{"num_hidden_layers": 13, "hidden_size": 384, "num_attention_heads": 4, "num_key_value_heads": 4, "head_dim": 64, "intermediate_size": 1536, "vocab_size": 8040, "hidden_act": "gelu", "norm": "layernorm", "norm_place": "pre", "norm_eps": 1e-05, "positions": "learned", "qk_norm": true, "attn_scale": 0.125, "bias": "none", "tie_word_embeddings": true, "parallel_block": true, "init": "normal", "init_std_qkv": 0.0211, "init_std_o": 0.00413, "init_std_up": 0.0211, "init_std_down": 0.00413, "optimizer": "soap_variant", "learning_rate": 0.00359, "beta1": 0.95, "beta2": 0.95, "weight_decay": 0.037, "lr_head": 0.00528, "max_grad_norm": 1.0, "warmup_steps": 116, "schedule": "wsd", "decay_fraction": 0.567, "decay_shape": "linear", "final_lr_fraction": 0.0, "batch_tokens": [131072, 262144, 524288], "max_seq_len": 768, "doc_mask": true, "train_tokens": 1010000000, "max_steps": 3997, "dataset": "wikipedia_en"}
Each number is 50 + 15 x the weight over the matrix's rms, rounded and kept within 0 to 99. Layers, rows and columns count from 0.

# layer 2 MLP up, 1536x384, rms 0.203, rows 244-271, columns 128-255
34 51 24 60 58 43 66 41 54 52 60 51 28 37 51 71 61 50 57 66 36 64 46 41 50 68 24 19 58 45 39 45 49 53 32 54 80 45 17 54 62 65 43 31 48 54 79 45 49 69 38 45 34 67 83 52 59 48 42 74 43 43 50 56 61 46 67 56 32 35 63 46 38 86 20 55 27 75 72 75 74 50 70 58 36 80 40 22 47 23 50 44 67 40 29 82 54 39 26 64 31 34 43 31 49 63 52 46 51 33 47 44 62 62 37 35 73 74 58 19 50 20 54 58 36 36 44 30
18 68 47 46 52 69 62 49 55 42 52 41 31 54 53 52 54 34 47 61 44 27 56 57 31 34 56 79 27 53 64 48 64 75 47 82 51 28 33 52 55 69 12 16 50 47 41 72 60 64 38 49 26 54 63 48 23 54 41 38 58 42 30 74 46 59 45 51 53 36 38 62 71 54 35 49 51 44 48 51 35 29 31 47 52 40 24 40 64 50 39 58 69 41 59 66 56 55 61 22 28 69 51 41 61 60 47 73 53 53 31 44 42 31 41 43 56 64 39 42 34 52 40 44 46 70 64 37
40 31 63 46 55 48 83 75 46 64 61 33 39 59 45 69 55 77 79 73 47 24 72 31 86 21 67 61 81 52 43 66 44 80 44 50 44 38 54 39 67 47 58 68 50 46 83 39 67 60 60 44 59 49 58 41 52 52 48 64 31 61 50 26 64 47 87 64 18 50 35 36 59 25 61 69 79 56 47 58 39 54 34 40 98 50 44 65 48 45 16 68 58 13 49 61 49 54 33 44 39 42 63 42 93 70 50 64 59 53 45 49 57 33 42 36 30 38 75 56 33 50 38 52 74 59 37 38
91 42 39 71 45 70 61 73 67 33 49 28 62 42 97 70 38 39 82 52 35 80 41 51 54 47 51 42 39 50 62 31 77 49 69 49 52 39 59 62 36 50 58 59 49 39 43 57 75 51 71 56 51 77 35 78 43 14 77 43 31 50 51 61 40 52 48 41 84 51 42 62 43 18 46 59 45 55 61 37 53 54 33 56 72 50 71 42 38 58 52 63 46 52 35 63 65 62 54 63 53 48 61 67 53 60 65 53 48 39 40 44 58 38 64 52 30 61 63 50 30 70 53 73 46 20 51 55
46 43 50 56 40 64 62 35 44 45 42 44 46 40 27 64 32 37 44 29 49 45 79 58 59 12 55 70 58 46 62 56 59 32 28 58 63 63 43 36 73 46 41 36 38 65 70 38 53 22 57 35 32 19 50 45 52 63 38 62 24 34 35 43 71 59 50 64 68 64 35 44 53 55 50 64 81 55 30 43 54 41 72 45 49 49 44 34 34 53 61 56 39 47 44 66 40 45 65 62 42 53 52 49 55 45 41 53 36 68 43 68 53 49 75 65 51 33 39 73 52 45 48 25 64 42 60 52
33 46 53 71 41 48 04 32 63 49 45 52 21 39 63 59 47 42 45 33 23 31 54 31 55 48 66 57 43 50 50 28 62 40 27 52 33 42 62 41 49 95 36 28 61 51 80 38 61 34 62 44 78 32 49 44 40 46 66 44 40 53 17 36 35 33 35 70 34 66 58 38 27 57 57 63 47 85 39 68 63 62 65 63 61 35 51 43 67 49 61 71 29 04 23 59 46 51 75 73 37 51 32 33 62 41 58 63 52 34 23 43 55 55 73 45 43 27 81 52 31 34 33 67 60 61 35 58
75 53 48 58 54 62 43 49 46 71 53 35 67 60 46 47 62 58 47 51 67 37 44 50 88 65 28 32 47 42 37 57 33 36 75 16 74 51 72 88 09 46 45 43 63 60 45 55 65 34 54 64 64 69 34 27 23 49 69 60 82 39 69 76 47 51 45 54 57 53 44 25 56 34 97 38 53 51 69 34 32 51 52 65 46 23 68 27 72 30 77 44 36 23 37 93 77 76 46 36 73 28 53 43 30 39 28 68 35 58 55 68 72 62 59 60 59 68 43 25 50 39 51 48 72 75 42 55
53 43 52 46 54 29 42 39 38 48 21 45 36 56 45 49 31 37 38 72 29 78 42 42 33 64 37 44 44 52 57 76 21 36 71 57 52 65 47 57 52 49 72 50 37 43 71 45 45 39 21 55 30 57 44 46 53 61 62 89 72 39 23 64 54 22 34 67 62 51 39 67 60 60 48 60 44 44 65 59 54 81 77 36 37 40 57 65 42 57 37 70 51 47 59 60 65 46 33 70 49 23 59 55 60 41 43 64 57 54 54 48 63 61 52 44 58 51 50 57 83 61 52 55 47 39 49 42
16 47 44 37 24 55 64 56 55 37 36 67 16 67 48 64 69 54 28 66 25 29 41 68 46 42 54 41 66 61 83 68 65 73 62 42 38 60 41 49 64 63 28 37 55 45 53 30 36 47 60 47 41 62 48 66 49 62 68 67 64 28 63 41 74 36 44 54 56 52 30 53 60 79 54 68 44 38 35 93 29 80 45 36 73 36 58 53 41 81 47 45 45 67 43 64 60 55 46 46 52 46 43 55 62 62 33 46 58 67 15 65 64 43 63 40 51 26 39 35 30 75 27 57 54 50 45 56
22 19 47 92 57 43 56 53 44 37 71 60 59 43 44 58 26 74 43 41 45 50 53 32 86 44 32 73 67 46 54 99 29 54 51 67 69 75 45 43 33 43 60 63 38 79 71 64 66 59 58 39 60 24 53 30 56 69 57 44 85 60 35 55 56 50 55 55 70 23 30 23 23 37 54 54 17 43 38 59 44 76 56 47 38 65 48 24 20 64 38 50 57 48 82 56 37 63 68 40 42 65 56 33 55 54 79 66 56 36 52 26 53 19 59 41 20 56 54 55 67 50 40 36 39 46 57 44
64 64 61 44 41 67 35 38 45 57 62 41 42 37 33 34 46 37 29 51 46 62 58 17 81 75 34 86 27 40 39 49 43 66 35 56 43 42 35 36 62 30 35 33 60 58 61 68 71 42 49 42 35 36 18 29 43 49 38 60 41 51 52 46 44 56 44 20 37 53 50 53 32 59 46 56 18 51 36 27 59 78 60 52 18 27 59 75 41 78 41 32 36 37 42 57 70 76 49 72 57 65 58 56 48 48 41 53 65 58 48 46 50 42 57 42 44 77 54 46 67 64 59 40 45 35 50 58
57 29 54 45 85 24 48 44 50 41 33 20 72 48 28 42 53 47 40 69 35 57 15 36 52 57 56 36 56 45 43 42 40 60 69 59 57 23 60 48 40 06 73 67 39 49 24 33 48 60 60 48 51 54 32 34 58 40 10 72 47 53 14 60 56 55 57 40 34 61 26 69 43 50 62 53 52 41 35 40 48 49 50 38 49 57 29 35 69 45 75 53 61 66 74 48 54 42 28 60 28 37 52 36 34 68 56 30 67 47 27 48 56 44 71 34 51 90 44 74 52 61 48 61 56 61 57 34
62 56 41 62 54 84 53 39 42 56 32 46 34 37 61 49 43 47 26 38 47 50 62 36 35 53 39 47 41 46 59 70 43 78 36 65 56 64 67 28 47 80 48 34 65 48 85 31 92 75 56 38 48 34 54 32 57 54 46 75 46 51 55 47 33 54 28 59 33 70 35 22 16 50 32 59 47 60 69 73 47 36 61 44 57 28 61 55 55 66 52 73 40 56 62 57 77 51 46 47 41 49 51 55 42 15 17 57 54 64 67 36 32 34 62 78 51 99 43 57 65 43 66 38 90 34 34 45
46 46 62 35 60 67 61 49 26 34 30 52 48 52 56 41 50 48 46 79 42 39 61 54 65 24 50 46 44 47 49 77 37 43 61 65 60 51 55 51 31 64 42 72 43 43 46 56 49 21 60 51 47 69 36 84 72 33 48 70 36 54 47 46 43 29 81 38 73 53 32 46 55 40 30 55 70 50 37 41 50 82 49 52 52 32 52 51 48 52 51 41 68 36 42 67 39 61 48 37 60 38 50 62 45 57 59 57 52 31 52 39 61 37 39 42 59 22 48 82 52 20 27 45 53 46 51 53
61 44 39 56 47 53 33 41 55 58 49 39 58 54 49 51 44 56 23 50 75 73 81 64 76 40 54 36 54 42 24 60 33 47 50 42 83 15 50 52 42 47 39 25 61 44 44 35 41 53 47 71 68 65 48 47 44 51 57 51 41 56 53 35 58 38 25 71 68 45 73 67 73 74 30 47 57 42 39 52 56 41 62 22 65 61 56 68 52 55 45 41 54 62 68 66 30 34 48 57 34 61 60 64 65 68 28 58 45 43 38 49 47 34 48 72 39 37 66 68 67 49 45 36 23 39 51 17
80 57 42 47 41 60 50 37 24 52 20 57 47 64 62 54 47 39 59 43 40 63 48 57 54 40 40 56 24 66 71 48 46 69 07 53 57 92 46 63 57 35 37 19 74 44 47 56 35 57 68 52 39 37 67 35 54 54 39 49 51 48 59 61 49 56 48 72 55 59 46 43 64 58 05 52 33 32 37 52 24 53 55 54 59 57 40 36 48 32 46 31 81 52 61 44 57 47 46 65 35 55 43 42 48 37 51 38 28 23 54 46 52 44 16 78 56 51 68 59 40 34 28 83 53 44 67 46
32 40 74 79 23 37 56 13 13 55 66 64 33 66 52 47 40 61 46 59 34 76 61 49 55 61 33 53 52 43 30 78 42 58 63 30 43 51 37 30 52 27 60 64 76 40 73 54 70 70 82 26 45 60 66 47 58 49 51 36 55 66 70 48 64 54 32 59 27 57 48 35 43 41 47 44 35 52 66 58 52 16 78 37 58 61 61 57 33 61 54 11 55 52 21 43 61 58 51 56 41 90 65 47 65 61 36 38 65 40 37 49 53 30 42 42 39 40 82 40 59 38 69 31 18 18 63 28
38 61 41 45 11 48 42 56 68 58 45 35 72 43 16 24 60 38 62 45 35 51 54 62 72 61 28 55 59 44 68 48 52 47 38 58 55 21 50 45 42 49 65 26 57 36 45 73 76 64 46 33 66 72 39 41 25 16 51 90 59 53 57 63 73 43 50 60 67 53 46 39 63 36 55 46 60 30 33 50 31 50 46 48 63 42 85 40 56 56 75 62 64 52 44 65 46 28 64 46 54 55 64 38 51 47 62 57 61 18 53 65 70 47 64 69 45 52 33 61 53 50 38 43 25 30 52 16
69 38 35 71 38 73 34 68 76 56 54 50 53 21 42 33 40 45 48 54 44 56 54 47 36 22 57 62 43 30 08 54 62 47 66 59 47 15 72 35 44 52 43 63 42 59 58 60 80 43 45 51 76 47 63 54 51 67 56 57 42 62 67 46 61 43 48 53 30 48 52 55 35 60 36 49 37 53 42 61 52 38 32 66 60 44 50 66 61 44 52 71 62 56 62 51 55 55 66 53 51 51 53 59 44 21 30 46 54 65 37 14 57 79 58 49 50 50 33 70 64 38 43 72 53 50 47 56
76 22 72 36 47 23 38 52 65 49 47 37 37 57 48 37 56 55 60 27 38 69 63 41 69 73 63 47 55 56 44 61 37 54 46 48 42 31 60 37 38 52 53 59 45 49 58 51 46 48 53 52 61 21 61 29 38 51 57 25 43 61 21 52 39 53 42 52 29 54 51 35 22 30 35 52 44 55 57 19 47 20 33 61 56 46 50 34 16 47 35 58 62 60 60 50 27 76 67 41 82 43 54 47 30 65 71 70 57 48 60 71 60 33 75 45 36 69 72 42 87 29 64 52 53 47 39 41
48 83 39 74 61 66 42 21 71 44 77 65 28 30 54 70 45 37 53 61 45 73 35 52 61 74 49 77 54 61 44 52 55 59 51 68 63 52 57 33 76 82 54 40 56 39 64 18 73 51 62 69 81 49 38 41 32 35 59 33 62 51 46 50 53 45 48 39 58 40 57 50 44 61 20 67 39 24 57 49 57 42 53 51 40 31 40 45 72 53 50 49 51 37 49 38 51 39 75 58 53 61 35 40 54 57 49 65 64 61 62 58 55 40 45 77 59 38 71 49 42 63 66 58 44 59 47 32
48 69 66 46 77 90 36 80 56 50 30 47 36 59 28 35 66 51 65 52 59 68 23 23 62 81 59 61 69 48 06 56 39 56 42 42 53 73 59 62 33 77 32 48 47 59 49 46 31 69 62 63 60 58 77 64 44 58 66 53 34 75 48 69 37 40 39 58 61 54 41 38 83 45 57 36 60 50 29 78 54 42 54 47 37 44 32 43 34 28 68 20 33 46 59 59 84 39 35 72 46 46 33 12 26 78 56 46 47 59 08 39 45 43 67 71 33 47 27 63 40 69 35 38 59 42 55 73
43 31 45 19 45 34 84 33 37 58 77 34 53 36 41 45 62 81 46 59 40 50 37 75 43 52 58 29 47 53 62 65 64 36 58 39 59 40 71 50 44 56 56 61 48 61 40 49 58 64 82 61 40 45 52 64 36 65 49 52 60 38 36 41 61 57 57 43 39 47 46 27 49 65 62 66 44 37 38 60 52 61 45 35 61 33 43 60 69 46 70 35 33 53 87 33 68 99 79 24 64 54 46 53 15 33 31 31 60 65 13 57 59 62 33 66 16 66 54 67 71 62 28 21 53 59 59 50
58 47 42 48 00 59 49 27 55 50 46 74 49 67 73 47 43 58 50 09 39 40 49 24 63 24 38 26 73 42 65 39 39 24 50 33 67 60 42 45 65 89 15 61 24 73 60 53 60 49 48 31 03 56 52 66 27 65 54 34 42 99 60 60 58 38 59 50 15 00 77 57 59 57 33 58 49 38 23 58 66 52 51 56 52 46 32 61 55 43 47 24 56 49 47 63 48 51 75 52 66 33 49 68 47 44 53 89 65 39 59 40 67 30 82 78 42 73 46 22 50 57 46 58 58 51 56 67
65 73 54 81 46 48 44 54 58 21 59 47 29 53 56 57 69 42 52 14 42 63 52 39 53 41 47 58 37 45 62 38 39 51 46 69 53 70 86 42 75 55 66 48 73 52 83 69 35 53 69 62 60 40 54 33 60 55 47 60 42 67 58 31 44 37 32 75 57 45 51 50 52 73 68 61 54 68 52 54 48 52 36 43 32 61 87 23 55 19 36 56 57 77 45 38 44 52 58 28 57 56 14 59 59 53 59 50 80 47 55 51 55 52 50 42 43 13 62 57 62 35 38 64 33 40 38 55
51 55 60 69 60 21 53 76 64 80 58 63 60 65 52 44 27 48 70 68 32 35 39 17 46 42 31 66 52 34 67 55 38 32 70 68 54 83 55 37 29 47 47 33 55 54 42 55 52 30 67 36 42 45 35 48 52 52 61 24 43 53 58 56 46 63 31 45 56 40 35 51 41 39 73 36 78 50 69 47 50 56 68 34 37 56 75 65 53 35 29 47 53 42 40 28 60 71 45 40 63 44 24 50 24 53 51 37 55 66 52 61 51 48 51 40 53 27 53 63 65 43 72 48 53 62 64 69
25 32 47 46 41 19 62 58 44 51 35 61 77 55 44 63 54 59 79 57 33 45 30 56 52 59 58 36 48 67 44 49 49 54 67 60 47 69 45 37 71 10 19 31 52 73 71 45 34 44 44 61 40 55 17 56 50 66 51 59 67 56 31 50 72 52 80 45 50 51 23 48 44 68 35 33 31 50 38 27 38 53 51 40 41 10 39 58 39 29 55 41 67 36 57 42 63 57 58 56 67 41 49 52 50 60 40 54 54 11 31 79 67 53 55 55 52 64 49 88 16 70 45 42 48 62 73 70
55 28 32 56 32 47 47 40 53 30 55 47 40 54 68 46 46 51 43 45 42 27 34 44 43 52 67 58 59 87 50 37 56 52 58 72 53 53 31 44 59 32 46 62 54 56 39 52 60 42 56 50 61 45 55 44 53 33 54 42 37 40 47 49 53 62 61 48 41 48 67 30 66 53 29 48 42 41 45 33 67 39 47 28 35 52 60 55 46 20 44 64 55 39 29 71 60 90 50 29 61 56 58 59 70 48 40 61 52 31 50 47 57 53 39 50 55 48 51 49 47 73 78 41 35 50 44 52
# layer 2 MLP down (transposed), 1536x384, rms 0.179, rows 244-270, columns 128-255
50 58 34 73 64 69 60 44 28 53 66 64 37 77 44 62 63 50 53 48 50 40 64 63 41 71 40 59 61 40 63 57 57 69 50 43 31 47 47 48 66 36 80 50 42 45 43 50 53 59 57 57 53 37 43 53 60 34 44 58 45 78 74 41 22 68 48 34 38 46 43 52 53 58 44 39 42 62 53 39 56 47 60 79 43 47 24 61 32 59 51 67 34 44 37 38 63 61 47 79 53 56 76 55 60 41 33 48 40 56 51 69 45 66 62 45 53 62 51 53 69 55 35 67 43 56 52 43
60 40 30 31 61 70 51 42 51 48 61 57 58 49 62 54 59 54 51 45 61 31 58 70 32 41 73 66 22 37 60 41 57 65 37 61 47 63 44 49 59 35 51 43 31 53 61 53 57 47 56 52 56 44 66 40 54 51 55 51 33 46 50 50 45 51 49 31 46 59 27 57 34 65 50 69 61 39 58 47 49 29 29 60 37 65 23 46 42 65 66 54 54 40 57 42 55 44 60 31 32 64 55 22 46 78 57 69 51 65 54 42 43 38 57 43 75 53 44 35 44 68 41 52 41 37 33 64
36 31 55 45 69 58 40 47 28 58 59 36 69 42 41 52 35 52 48 39 32 65 32 36 55 60 30 45 30 50 72 29 48 32 62 68 34 45 47 57 59 70 28 49 32 63 31 43 39 47 30 33 57 44 18 68 49 59 55 55 31 51 46 41 34 28 79 46 59 58 34 62 21 45 36 59 78 65 37 53 41 50 48 71 52 57 44 57 60 47 58 52 50 23 33 51 89 29 49 55 56 37 58 55 61 66 59 46 44 67 60 49 44 42 48 29 62 70 56 60 26 50 32 46 60 72 50 44
62 63 30 54 42 51 65 58 57 44 35 35 46 62 78 57 33 46 73 50 36 85 51 47 51 57 53 58 57 47 31 27 71 43 49 33 53 35 49 42 60 51 61 44 50 37 48 55 46 42 53 60 25 47 25 61 52 39 74 67 42 99 62 66 70 60 61 40 62 34 44 49 70 61 61 46 30 53 70 35 56 44 58 68 50 49 55 50 31 67 37 58 46 37 88 52 39 64 52 72 26 53 09 59 34 52 54 46 49 75 55 48 57 74 55 29 38 71 54 26 64 46 48 72 39 19 42 66
61 37 20 75 64 56 25 60 54 39 56 67 49 63 66 66 52 61 31 37 40 68 43 55 47 49 43 40 47 74 76 61 25 39 40 48 26 37 44 68 22 37 74 54 54 70 56 54 53 65 72 29 44 65 63 41 47 42 76 65 59 23 42 58 70 56 54 61 42 33 60 50 43 40 50 31 50 49 67 62 47 84 53 50 39 84 66 27 66 22 28 49 44 18 52 63 40 48 36 54 57 61 65 40 55 49 31 44 54 51 61 61 32 68 74 51 47 50 49 32 62 51 86 60 63 51 58 64
35 33 46 65 60 54 21 61 60 21 54 52 00 52 81 46 62 54 47 39 27 46 57 33 70 32 84 75 29 53 66 28 70 56 33 46 34 43 56 73 52 59 25 26 57 47 49 53 53 56 49 52 66 11 42 43 39 65 36 41 51 19 51 29 08 48 31 41 38 60 30 84 64 59 44 50 40 61 43 70 58 64 64 47 41 26 43 43 80 65 65 51 39 22 49 76 47 26 63 59 20 58 66 33 63 33 45 65 41 41 29 39 72 73 60 58 35 41 78 51 55 63 39 55 53 37 13 30
28 68 61 44 62 39 57 19 55 64 66 75 61 55 57 62 43 46 46 42 45 33 36 32 62 51 53 67 27 47 35 31 53 34 61 32 43 77 48 50 19 52 50 55 76 57 62 31 35 57 56 49 51 49 62 58 41 62 50 37 65 61 36 73 39 22 46 48 65 38 80 60 46 55 46 17 46 37 17 77 52 55 52 64 45 77 25 30 34 72 56 47 56 87 79 52 60 57 39 51 53 86 61 77 43 59 50 56 67 34 46 44 50 36 48 43 61 22 39 29 63 42 64 53 69 49 82 43
62 54 52 45 41 63 42 49 58 64 42 49 54 44 61 49 50 60 48 47 47 31 55 44 49 35 47 43 54 35 44 44 68 62 22 42 45 48 47 39 57 49 38 50 56 53 44 54 51 52 56 50 58 44 45 58 61 42 19 33 40 45 68 19 48 51 58 51 47 47 72 49 43 45 37 48 60 38 54 46 47 40 19 64 53 63 50 35 55 50 41 44 41 56 44 43 51 56 64 33 57 64 37 40 51 41 42 41 35 58 65 50 51 48 46 40 36 50 51 56 29 34 52 49 32 54 37 63
55 55 54 63 43 41 39 46 54 49 68 51 45 34 41 63 25 34 41 34 52 64 44 32 74 54 99 65 37 62 54 27 47 32 64 45 53 65 49 45 54 22 47 42 57 61 67 24 46 52 62 52 44 60 49 32 57 59 55 50 46 56 50 59 44 55 51 30 48 37 41 45 59 36 62 38 64 47 37 50 34 53 48 51 44 47 77 52 39 53 56 36 58 57 51 51 49 60 49 47 46 35 41 18 49 68 34 77 18 46 68 27 43 38 57 54 42 36 60 60 50 36 56 53 67 52 57 48
33 24 44 73 89 62 62 49 52 55 57 47 69 41 45 53 52 46 25 50 40 88 65 67 47 59 11 56 49 43 50 67 41 52 56 52 77 46 55 76 59 32 12 79 36 61 46 69 60 48 47 53 74 30 52 61 55 46 34 56 48 58 67 21 64 52 45 24 53 49 61 48 57 26 62 35 49 46 28 42 56 75 44 43 58 56 57 57 58 49 68 46 52 34 50 35 54 47 72 26 47 62 54 59 45 51 40 31 72 56 45 62 28 60 48 39 43 67 41 44 48 40 58 53 53 54 44 33
55 63 79 49 53 65 39 27 48 55 50 40 64 59 65 59 39 38 54 57 53 47 49 61 49 31 56 31 73 44 58 63 37 50 49 68 36 32 44 57 73 63 45 50 60 31 33 46 51 61 40 56 51 78 49 75 48 44 74 40 38 54 44 58 56 44 54 62 46 43 53 67 47 18 47 77 45 51 50 54 51 63 29 51 65 69 53 60 64 39 25 19 80 42 46 53 71 40 51 48 71 52 61 51 45 42 38 51 75 59 47 33 09 53 54 54 50 17 62 48 26 27 24 73 33 19 48 53
28 51 52 49 42 60 76 47 56 43 86 16 39 53 82 59 61 61 87 44 80 12 45 32 53 67 59 65 47 51 56 34 50 57 15 33 62 52 57 63 72 68 56 77 55 46 46 51 50 70 38 30 44 45 65 56 34 47 34 41 59 33 93 43 67 35 69 32 69 47 50 69 59 63 29 62 45 41 54 78 32 73 41 53 36 57 57 36 48 50 36 49 55 54 64 90 37 41 25 20 41 60 51 47 59 33 52 56 80 51 63 36 79 55 50 33 57 54 67 73 47 63 38 69 58 64 42 47
32 39 39 68 40 54 54 45 51 44 34 40 61 45 49 47 56 57 33 38 83 80 38 65 45 27 54 61 62 49 50 36 56 75 70 54 63 63 33 51 49 52 54 62 36 59 54 43 63 11 39 43 71 44 41 64 45 41 62 58 46 51 47 56 54 51 48 29 57 60 49 45 52 62 41 53 61 68 66 50 46 73 54 47 30 63 29 66 66 52 38 56 75 36 57 56 41 61 39 49 36 65 75 39 43 36 45 63 80 66 69 44 50 64 42 61 47 63 59 69 42 59 71 32 45 52 59 52
49 50 64 28 44 22 49 51 53 46 50 60 45 47 31 43 29 49 52 28 58 38 23 33 20 75 54 38 41 47 78 26 38 62 61 49 36 64 38 38 58 48 38 35 48 51 48 33 50 54 46 37 47 22 32 42 43 44 35 47 48 49 53 32 52 40 42 55 49 52 52 59 25 73 45 40 33 40 69 53 58 26 61 46 36 53 59 45 41 59 51 76 31 64 67 38 58 59 63 54 44 61 45 43 73 42 63 42 39 72 42 25 36 44 47 47 46 70 52 21 67 58 67 22 45 53 34 46
33 31 52 37 56 33 52 50 57 46 48 57 55 56 64 59 62 60 66 61 35 51 50 37 31 34 43 58 52 43 58 33 57 48 42 46 25 59 52 69 46 48 48 44 26 46 52 36 33 64 36 57 76 51 45 46 47 54 30 72 67 53 45 67 61 67 46 23 46 53 52 33 46 51 49 28 66 48 56 25 45 81 43 61 26 50 48 24 70 48 67 58 47 74 50 65 26 70 60 51 66 68 33 42 41 46 56 28 46 73 40 78 37 38 57 60 52 40 45 55 54 57 68 65 46 68 22 54
51 63 57 60 70 48 51 79 69 50 70 56 29 47 49 53 63 57 53 60 47 56 62 41 37 71 69 38 38 47 56 52 59 36 63 56 33 48 50 43 53 81 44 74 54 59 52 40 65 52 43 46 50 52 37 34 64 47 65 40 59 37 45 32 43 44 85 57 61 28 38 47 43 39 53 37 71 44 72 19 46 35 35 59 36 63 50 47 60 59 53 48 31 57 73 59 26 68 61 37 35 50 44 55 55 54 47 41 65 54 40 63 69 51 52 50 58 62 59 58 58 79 31 51 46 56 36 62
34 60 58 73 12 35 51 15 44 54 73 28 16 47 59 67 31 53 56 56 35 63 59 40 61 45 41 04 58 38 77 71 73 27 48 55 61 41 53 46 54 61 57 53 49 66 14 57 61 87 67 67 54 63 26 31 62 52 37 61 58 31 48 61 43 67 41 76 58 43 53 49 37 19 51 64 50 72 37 63 73 32 40 49 53 68 61 54 64 54 54 40 40 46 22 66 52 62 18 46 59 45 50 51 40 57 32 30 45 53 42 73 36 29 44 55 40 42 13 43 24 69 86 39 16 39 31 42
51 54 72 65 32 55 07 54 49 41 57 30 50 46 16 33 70 28 58 24 70 34 80 55 59 54 61 69 33 78 60 38 36 38 43 47 54 44 53 38 56 31 34 49 51 47 65 41 48 13 49 45 42 60 16 34 59 45 15 83 49 41 50 44 43 75 54 67 43 45 33 50 50 62 74 47 37 50 44 44 53 46 35 60 40 72 42 33 35 42 58 57 44 36 43 66 66 02 66 72 75 69 37 66 43 54 47 50 59 58 33 51 60 58 64 24 11 38 35 40 48 32 38 25 33 51 71 54
52 61 35 83 50 69 48 48 43 38 49 44 43 44 33 46 35 56 68 63 56 48 50 40 42 37 34 57 49 42 45 38 47 50 39 44 45 45 75 48 63 49 50 44 25 30 61 46 68 32 20 73 43 46 47 94 51 72 44 75 36 49 51 37 41 45 34 87 28 24 48 49 56 86 69 50 39 32 26 56 66 57 86 24 53 54 59 68 55 65 63 57 56 54 52 53 55 72 52 46 53 33 49 31 34 63 62 34 44 54 62 35 36 58 48 60 72 47 34 44 49 58 54 18 55 51 53 72
63 12 41 66 57 34 32 42 50 46 18 56 34 31 48 56 67 44 70 39 34 54 53 53 54 71 58 44 44 55 54 48 43 58 56 43 43 62 68 37 16 61 36 05 46 51 68 53 39 46 60 55 38 55 68 55 48 58 68 36 23 45 49 57 55 45 49 34 55 54 35 59 31 39 52 74 59 46 60 58 65 52 28 73 44 30 46 62 18 61 37 50 82 57 70 67 40 22 29 37 75 53 83 55 68 61 48 50 77 50 36 36 51 94 57 63 42 33 46 65 58 26 45 37 50 22 49 50
58 49 39 40 54 84 38 46 45 13 61 67 33 32 64 45 55 54 61 48 50 61 26 61 46 79 29 52 35 49 57 45 86 57 45 55 48 48 82 28 72 50 49 52 58 61 59 44 51 69 58 67 79 44 23 42 40 35 63 68 42 51 68 50 68 54 54 41 54 64 78 54 64 67 31 53 49 64 39 28 63 62 72 77 55 57 42 44 55 28 32 50 26 39 59 45 20 65 54 46 49 66 24 47 66 65 55 58 65 52 77 56 46 46 63 60 63 38 55 40 47 56 56 61 53 74 53 55
27 33 34 29 47 89 58 66 59 32 39 36 31 56 41 60 68 40 41 53 52 34 28 41 42 33 36 60 67 23 54 23 71 41 26 56 68 59 60 74 35 98 71 51 63 51 40 57 35 54 63 54 52 28 59 56 63 61 51 59 66 28 31 48 24 26 47 06 64 69 48 32 44 63 54 62 43 57 50 39 76 79 68 44 55 22 52 51 55 77 55 44 51 31 44 88 42 32 68 51 70 69 65 32 36 65 38 47 37 30 38 54 42 48 68 73 44 26 50 44 36 26 26 62 47 71 52 64
51 59 72 56 55 72 63 37 37 71 64 62 34 46 58 67 62 52 25 40 65 46 60 78 59 23 41 54 39 52 54 56 59 86 61 51 50 35 53 64 60 44 69 25 45 62 57 30 47 55 51 53 41 31 42 67 59 63 79 65 54 55 27 45 42 57 43 33 62 45 66 34 47 61 64 49 44 55 24 43 74 17 60 21 57 57 69 68 54 44 57 49 11 45 66 27 45 85 35 67 08 50 73 43 69 76 34 68 68 85 32 66 65 28 32 80 47 60 52 49 62 27 52 59 42 53 96 50
61 51 42 43 17 55 66 59 66 57 29 45 45 54 40 48 39 31 92 31 27 71 80 41 53 59 12 20 26 43 53 15 43 69 59 85 54 46 51 32 59 77 22 60 36 39 29 45 49 35 36 78 14 34 22 51 57 61 66 33 53 60 62 50 47 60 51 19 61 05 63 77 49 49 33 67 57 63 16 40 25 49 48 37 50 46 49 66 40 42 67 25 61 85 23 69 43 99 99 52 40 40 30 46 62 36 71 63 78 77 21 52 80 60 90 68 21 81 22 43 59 58 57 28 30 30 45 51
57 38 32 52 61 74 46 57 43 56 50 53 61 57 62 46 60 28 62 24 43 70 30 57 44 24 27 47 32 28 33 53 64 56 35 37 48 39 11 57 45 53 67 51 35 39 22 76 65 35 50 58 67 60 45 49 42 46 50 60 59 66 78 92 65 63 37 22 55 75 45 49 50 35 85 51 44 42 26 64 46 60 75 49 47 55 36 53 67 58 60 58 39 60 60 59 42 32 53 68 50 88 50 65 53 63 34 19 44 67 52 46 65 77 49 36 50 53 38 57 31 56 51 67 64 61 30 66
34 57 62 31 58 53 42 62 43 28 57 42 65 50 15 71 57 82 78 76 56 60 39 44 73 47 88 72 67 40 73 63 56 42 89 39 63 58 69 54 31 45 60 51 44 36 35 60 33 42 24 22 41 50 40 43 49 71 38 82 55 53 35 65 62 60 34 34 61 87 63 43 48 62 69 52 36 79 39 62 50 31 02 46 44 78 42 55 75 31 46 55 26 63 84 31 30 52 39 48 31 56 42 70 32 33 36 46 28 64 79 51 81 39 52 62 47 43 45 46 61 08 48 35 45 66 28 49
49 57 48 46 44 48 71 35 65 56 46 16 58 57 36 70 71 44 40 46 52 58 52 49 37 50 49 36 68 44 40 40 50 22 43 68 44 50 34 40 44 35 44 44 46 56 44 30 56 30 60 70 50 42 57 55 50 72 47 26 66 50 49 74 60 34 57 57 45 51 40 55 59 81 68 40 59 41 48 65 60 26 47 24 86 43 62 25 49 55 55 41 38 29 62 81 57 16 56 57 47 37 33 71 44 69 40 44 22 55 39 40 53 52 38 39 69 32 38 49 54 60 52 31 89 54 44 53